python train.py --init="uniform" --optimizer="soap_variant" --beta2=0.99 --decay_shape="linear" --doc_mask=false --train_tokens=124800000
Each number is 500 + 40 x the weight over its row's rms, rounded and kept within 0 to 999. Layers, rows and columns count from 0. Numbers have three digits each. The size before them is the row's rms in percent of the matrix's.

# layer 10 attention key, 128x128, rms 0.162, rows 0-99, columns 0-63
094:561506536519547496451517516411448511516506418540458490538411459512505473526548585477563461493504562489479437538566546431412578519505503480560492440538525504479476467462514506515474537494546527
089:504494460539392518567473482533549477542520588520533540511467494495549443428446526508459512530587423483475496511551544526496452474442498466491477464446529444524434511504483511512559590532568553
094:535471506501452533497557484443413463503444470516502514479483433521551508524490567512504494525461518458532518508485464480422551560554448565534410415530516513512519558548530561473476479509581523
102:529498459479524465499491557537493485536542560536584472508522509487433566428463506509450569467516494522492525513528496484496558518444414509484450518429474564538515553521450527472443515472513420
100:492532449508470523508504503521499530472477514545478588554558547487492440489450546425501463541498520472496482461503481503476475517493576567483550508485524484473551494505507530480540535427485470
088:572545472482609475501520473473473505494531557482531507548438519497561516444456478536516463464457518484556511410519393494499481504478431542525553498480546532502464490484547444512506499441496496
101:541515451519518557510552534484487588493521469521504464551443505525549511523550475416570481484500537554468499522485526524453439508570501560467475436474509507567426575513517525494513534478558535
105:421490454543491475498548527526531541534541489598424488490619509488477501479495490468524534539490493525500541460533449500532482424515501499470470508531477516438509492499492520458452526436478454
109:494503495434487456441562546440471503494520518498531455489542406531544482569521533489553386505454529484456482467506510512478529385558561505482465397461533458494557558497444476493492458478523554
095:488523452441474529424512512513546436600492572521441503519490496537452543451478489529536510544547547493575506486499464472522417530445486488460548506512520530551503440486492488459550480460531511
108:502559430429459480529501512517498490475500482452460521415583430461469423519481508476550491510446479438490451472537492496473510506510546510469421466491428496470418519447544450483412532487482457
097:511521427513568470459535547469539505543446462519497519475482491471504455521531504457474507517487532459487519464506524534445551555508489488459516445412535454558479474466475541525499571451456522
114:617459530516549523525586481505457522513452607444539533474440543465504535496466536502545518471548502516505482464517522487521444495469539541466506524577501446487455462479503488529525511508512458
110:529502470487546502466498496530509499519527452558528473536478475541532439469610490564502465492536470515497492515523550497469499446536509502509524514480484487530562498482438448477508531473557539
101:517460531479494464489517461509573501537521615456549527514508455427488508492531522505460488507456563475474527516550516489529406514405471493404547553475561513484479496532466447482457424530524536
100:510511516592512466495580556444515539508567567450486490399476545489456480518516525511471486469431546533499586517478459366517574482551526497464528498427508516482489515498524491504451503533526511
104:551435487493564441528459537500530476529445466518549469495512520455495466506540547583509586522444459483493520559444468491500522599503410520434577466485468544508533516532485535523440506472573520
099:484595530528488579487554492414470476511472496501483466552516531465513528525505475432486441513476544460543525460480451502471501583526465536548514572379494579546469511468494554522526521508537506
098:436446535528426478516532466549515435448476518509495341446573479523552481495487545529486508507546459402513494505509475487526504471411489460482511529484530443541450568464537476502470489494472481
097:535488441516492518542448496399433516456482475543465549556499491524501494505559515555481598587452465378469537488454548502508514512519493481540459450564451540540503533462477507483456510526488489
089:462497407522550558437438507524478516504542433472492482575487426531471469471512480494468498535530563395489453459530499485502514544431469447518461539525488568464473450533483491461499507449561581
095:413526471504524487502474567432543526530587564462499468527468533524528514472532491445483484489450502559544523512427431561455530511525475454463536532539470465473434473466512456511554463513452470
101:509484473403457527500504454527469479485462537444444480504533445496503493524445570509466522476514515493461426514510527461467569409428506503489421495481542447502530513536431545553469478520568526
106:502478504483536507576470487479446479504530545469505443524580543504501528492500501474510418481433446519477564475497521472455494523527494401469453504577538451481487496468545505485489487467499543
096:470489453607511498455467520508509497521512467529525451544502501533483524542466428442527453588452473463468490507496566465447484458539550496537477540522492549543434473452397516540448488480445451
098:517453462545562527419448411438459488458472548467425489472506530478522534558439445455528522516465515531444447497518553487457530494516513559538544557466478504567459475429531547406452515565538507
113:485450514504429482477546538502612469599495514482436477449513512447506371498501463397515478462552512557564475501555536507489502498520475504469550506536443503527488488487470520492426496397535450
090:459449497472517486465585549598549495519527495415475516482518482565509545511543514514497499547500525594517567468538487498513520541542505557515507543463516493505587429490533486524458497447519443
096:534467468487495541502435544490461520462509491525433535519477599547445542492491394527475412630459547530478519473491459496464552510546491484544450484501449528599500501501551477557516456530483527
095:445540458477532447446493538527515447523484467475478444452460594517489541478519472499491578519496600516426575475481519473463470460556537483455430453515505529481508524484493548436454519536448476
094:550569474519493546543473466520518490483437517529529470492412505431505505508498539576479581501525460495523434534480447478461516549445550488527481503600549472476475520531485532495447536479411500
103:509566507492559470419484553532452496442508484487522501482377495474438553476521460512521538516443509474587507492522480504537582554530489493525478453528561533457508483461546485460504471485514534
102:514508461572478498520479514498510567515489433535500551559481505505521466523517467452473475503437495468539484531498504451475552541588530540593507497502482580535487467500447513459475499502487537
112:540513442494468541568474510483426474406560501499529459519511522465537537448533457545499500478452445561497542481488512576462547531502484588493410412447519521502500493480501530507478481488503501
089:493456525480515481596501439529565449473486523442484520492512550517501495510505486531466510472411468613540519505420435497512476513536449471454485574517510468470446425550550493515529514497466456
092:542495453440492440507573517489519580435505522462511554508558571460486519526557521486513475474501500546463516504453396500533488456507480545471507484483473476466508435467490518491535510517431506
100:516495543451497542570525445498546485491500542417506455466516554528485513445491489528491493504494504564555543528451416447600521496484431512481580512468462475544461487471504479466506447477493476
093:500560478500506480451480578460495531527465473570435459508456475592518436545569505534558466534565519390553470469502535488495573498518483495509549455491503501503545502555463473542552558506503520
094:444528496432530524513505526507501523577537451509500498506577441487492501535534422535485492498499402499484574498467455568466523528515562476517522461489544510538525420543514479545567486488536462
097:418557466555478433560477489580474458441490491513545472533563569530467549483458448532518520490543513538476506504527457522510448439431606498457529461490436493528532570457467514458503426502482433
096:470457487516576492514495435420487508514452432503532568475411458468420441501468482527481564490475452528530513496462530495525484509470460443480430526537496494456562478505498518566470516504529514
110:524483514504504540405488513516567479510526555430594449510534540538465468501484449530471533494399473495476532505499485439493467570424517538470533531524476576507525434526502430480565524416514506
104:445453436498452469462507510470385531466463504570567480470516458452512531467532489432504486510431529495501507515494487527402479487561491549524529455486530517459466561517471523538469444507462460
106:552514539443507469524455458588523462511484514473480535465543499470473500482519427495500549502492488433550493492489501486535500575436473550503509552496494534472514535551459426521500487456456491
100:437565538489413501464528447514508542486514470505513506521528435491519497502510430454450403447493568546466485540443458429495511570485596504508523525534496414452502506469481490496544522486516512
106:550501507519493536446465548475443476470469503453518476522534465395578540497544517526562501534537488482508422521452463526524448463483537544441472489471504458537457458462517502404509492513459534
100:461558492580518549473508493522529450538546507453497501466480549553556500488449532487464498426532488583523508483517499484593546468474499480465525553481465497383459470519451541444558493448571434
105:472485496440472530413454548462495538468559459557503493504535490518487503540555490471484403551412446434473450414529526432420511550589448457526534489526562514520518542531511449498499425440458530
108:498500486527490491506438550510516502500497531476488541517543529414557586487458507525500475447564535443495499524501474523564531452468585540552520486487475540520511478501542457463557491445481484
109:481443454472566482502435476532545467443489522434560587498480544517540451563506505496471455533423440473524550434464436465535460424455525494485446469474439505532413542517560514556520518478483505
098:511534560484480494560535514504504501533476518468546578513469536504456517545500501505519463533464554492503490434474475452548491563526531464455495556500557553576509498505390532488548487546518496
114:504511573465501356477482523514535560475522509468487466515522552438443481541481469485528514489543474455442489499456556559490428525543545478460532572478494434523511545476493495581436539529484485
098:462485470507514529539532490500481490571464489464464477465543452470550500583518503478552476459500548488527413473491469485440496477480462496390467441526544505537518550468468530548482504535526474
097:523501443510569530499503468504567478488451454507495476513563438508487505531448477544480478445504491469487528493430514465561458453501580521509478478595538487552530541500507517459504472562469521
103:535519545469568490505481503509489542529500531530506539469512567531492440435516572468547494517526483480506542452490504539570518459467539574518491528449539617580506488483449413510512525557560583
102:447545532551454547494453514546516565487403457454513476509521499596486466448555427475495523499551488498561517543455498499396470481480523518513507524501529534476468469443532460498489526491562568
102:577448548519479541477563511539515509534486470512511504573532549460548455557497592497524565495452513488475520512469505501499440484553429508468426494454495499580431508467482491561505582446515475
098:507501462533457567423488536511477460502506505401522561440485510542533497502461579505490519432497448517539523536477565500572558493565466424484556508495463548486509532514465545490485471474490535
104:401456524483536536482473551462445498520523516523537451440472516520524436511459437501531474455521475549470492518602516515452472516474539428552552487490536514428491559419462484493448555484482614
093:511492504439509501565556487434513523494539498409446568548477532516492517497480536486591569477474481516565446534492550454534432541422499500519503480490524509487517492504504417525488490485541434
094:497502530484487511485542531534529455514532508465504546531467440548421528490549585509541487452622499555513503485575593434524509478467555585471518445488523443508444582453535503502563476500469482
099:524532406537555504562486489569521500513508475451564537512545546522539450475547475483436530541513531507509464507570512588536514430505495476521513485439548491509518457442432526487470495540495549
104:551480514436572477577486454459438625558514580525508572510438477454520493511462495511557488512530504562508528559536551510522446500544524443510519560493482483511500537489472551552589494434511570
103:506500440464481520511465514424529507487568532496486549525489537481457454494526541539463452533493524498455510499465506481490564457551497559475507565524571514478427491471559606488503426429471481
088:534472523496424486485498541516463470460489562554508425468547481521423463473511533520496465515455469448509465509528448487512441514422543528494469519526487536549503518511458460484469504465495527
130:556427438419473487526496537430535496492532458501478500466468457507462418490614574542480501490480511520516469598473493542432512537489450500553453483492521543551519496484539468527508480518535499
110:500452494512471481464515493504467571508505581446538494497437544510528523461473481495571527512501490538506525466559458500527463462496489478489538513517588446476428513496499563470524625504536452
114:528546528494527515545536493502521495480565479518550516478562522506512482555428414515588490511564501491521494510486470477543589476533493470490483530561494544556475499510449495564488468580477485
089:477513534476418468524456432508501467426442526512525574514541457504507532522445529473560450508483480499462519446423490522518446499549521507449487493551475454467440470557485514542512567505440566
099:484456466449488510503504505468548513499516513466578511550476528530469521434490502479511548518485522602549536498447484476554575444520588533587494533465447482460509549509611514455463431522471516
103:441505481507505465442502488502429504430524486487476545527489488526498503531515530573494525454468591488545498486471539503473503553459525522515539495533481553470545592495494489478505526550562482
087:538423584472548495497568515487492491453512467486535492470484524511569521472504508517447473520521475465508497463526471515421467546471479481485498523574550542510481553466476575514543503530459455
096:545535493458507471535541530452497474462559412593497490517480416514481511484558498527463521490493507477527446505497575495521527506514496445510496435447578528544489470547560481478463492528535512
092:512486523506500458474525454522436506433517510524460475564469538587537531516514469516542553575527384465505466493605454526523514537492490545473523485467513488574485511472499432491464549519494417
098:461507527447510595519459423474508439468465506504456487462567449512496464504516481485508477434498466501546505548395491521514533430455471550410528552570464487523510529520495479431553460493461552
101:487565457442534477541474575518578483462486472443466560456497505549535473469586466467479507460477460445508437506552447455469608486482484535482467497442486540539516473505506464554525485537491510
090:511505493445502433526436496576456475424451489480489536494482488527503498506515517556449543470428479583518457494433574432396508530572480506529489509498414458533558493488485546523484515446471542
088:559491571476494522481580444548488488503510566493509522521443517451560490521513524486500536479489494466359507498523470409464475438519556563499503548441537532454494531465491463565504492540554471
082:480433425522445549511484469469572493517520500556460401430492499551476508470524525499482478509527563470509430536503508456416552466467468475547528534450458542577499457527504405554461486530545470
108:527552496517462545550414472453566511476433486519478484561483416592514501521473521482454470586438432485463518484453542531538530519464340514478525569479385505493506461519508549498468498484574504
099:486522595474482517424452423434521572470436549506476508501491461514560507501569596559510504514522486493448517477528516436497521488495543556541455375474500512528475545525550520490464523484498549
095:540458463452518462438508546503546562488477494463478529470497461563463511472499494483451439595527501494535512447490558529487510496461523486530525511471473523521547533492521506557606485558538423
099:442455510526547479539533507535546515468511494461466504509468477486499503575496505487518486440490512488523519466573546379545465420438498473423511545504484548470542579537503516589469468480512555
100:480464543470519581440497501497422481432565526470538445543517525488533459488503595540560521499503501528540531477480448513486533526570509533577450531491477503495457516478489500556553489462523513
097:509484490478540447517532521427493488510524530531522589479533439465503516463548462563456520570526517484512509444459485481506526448508513514474520479523453460451521519434484541472444442438530417
095:490475510483427401434469458485437504491511533417506479460543503489480399501563491491481454523498490499511585552479584499579489567524499514483492495454472465467488500469547539475496518509455541
107:505437429502513510507464470479549485445504494484486482531484530468490486539425488520546540527468461487511579498429574505443562498458472419505473431497531518521430543445552562515382394429515465
099:477488459543504523498508484529578509508498513547506432460531519489483561549586554565472507526525490492521587457514507481542388473525473545549528533470486535531499476500541510524481495504445489
096:419511543481523460402479516512489550485534544463528384562509487481535466525482535582532585405516485521449505433532526469507497512424565551458503486449532426562569429467526510491521497459484553
093:508517450530477500508489505450483489552487490507539506453462480496505493485510491443524490506537477465521497515373515461546466433536425534491578491492435476480493460459557525491449518494384449
091:482484465457564529474558429413512483448511540502532521499521525485508469477475536450516524432476495513553571504434489471555554497453491551548523537518484482491429507472473500517483501527506644
100:484511467472543510518508527464513471512556475483556469537514511460537403543452576459499467530452489444488487487456432440544463474483489574488445485617487409487498495494516449439534474467525484
105:362542491499485551520539485481473579529466538527480515521505515525445399508468533442518468482501544550547437472510551450590519465460520466484508480528503522448467522553561550412450473537485480
088:476500496552563523447518505430499464449471489490532461503511418514450404479484513493473567565502513474464495409498453519558525505521495501509555520478512505469465538507582511527434547436466488
093:466509490491488481543565511501568458547501449543495502452532556462494490390480520522523513491532520446456537473548471527545494531539613566457554459530517498494522498467475490532507509515441594
103:449504511565500510526521500498500544480525561475436455493477481517524588514476536477574528534557462478460448531497567563554509518496546501544453545442501568600510497544566557545585443462484510
141:408515577529622514555542462520498526470465497455526561482431539504557541446438447463514473500535455532472555476502445498565481494473447432498495510533522457468458494433462539493513560518521466
093:521449385522458510511465496514513458571490482513474464483496460459526502521507562530503532485537539555528528451444569476468492569510509463547541498445525427536472513502560532605463451474522490
087:460443472489524591454573520500538582453505491490443471431554524445513437509534487537558511425511487373548571485473529494559546466497501478478497545498492495501498477531527485524541456525494545
103:492502498476505456516524506535495550494473493477491520537502562512509459434531441513474474464500458578513487461530482525515542530547534432493460568473489456517477533515564480544530545563460475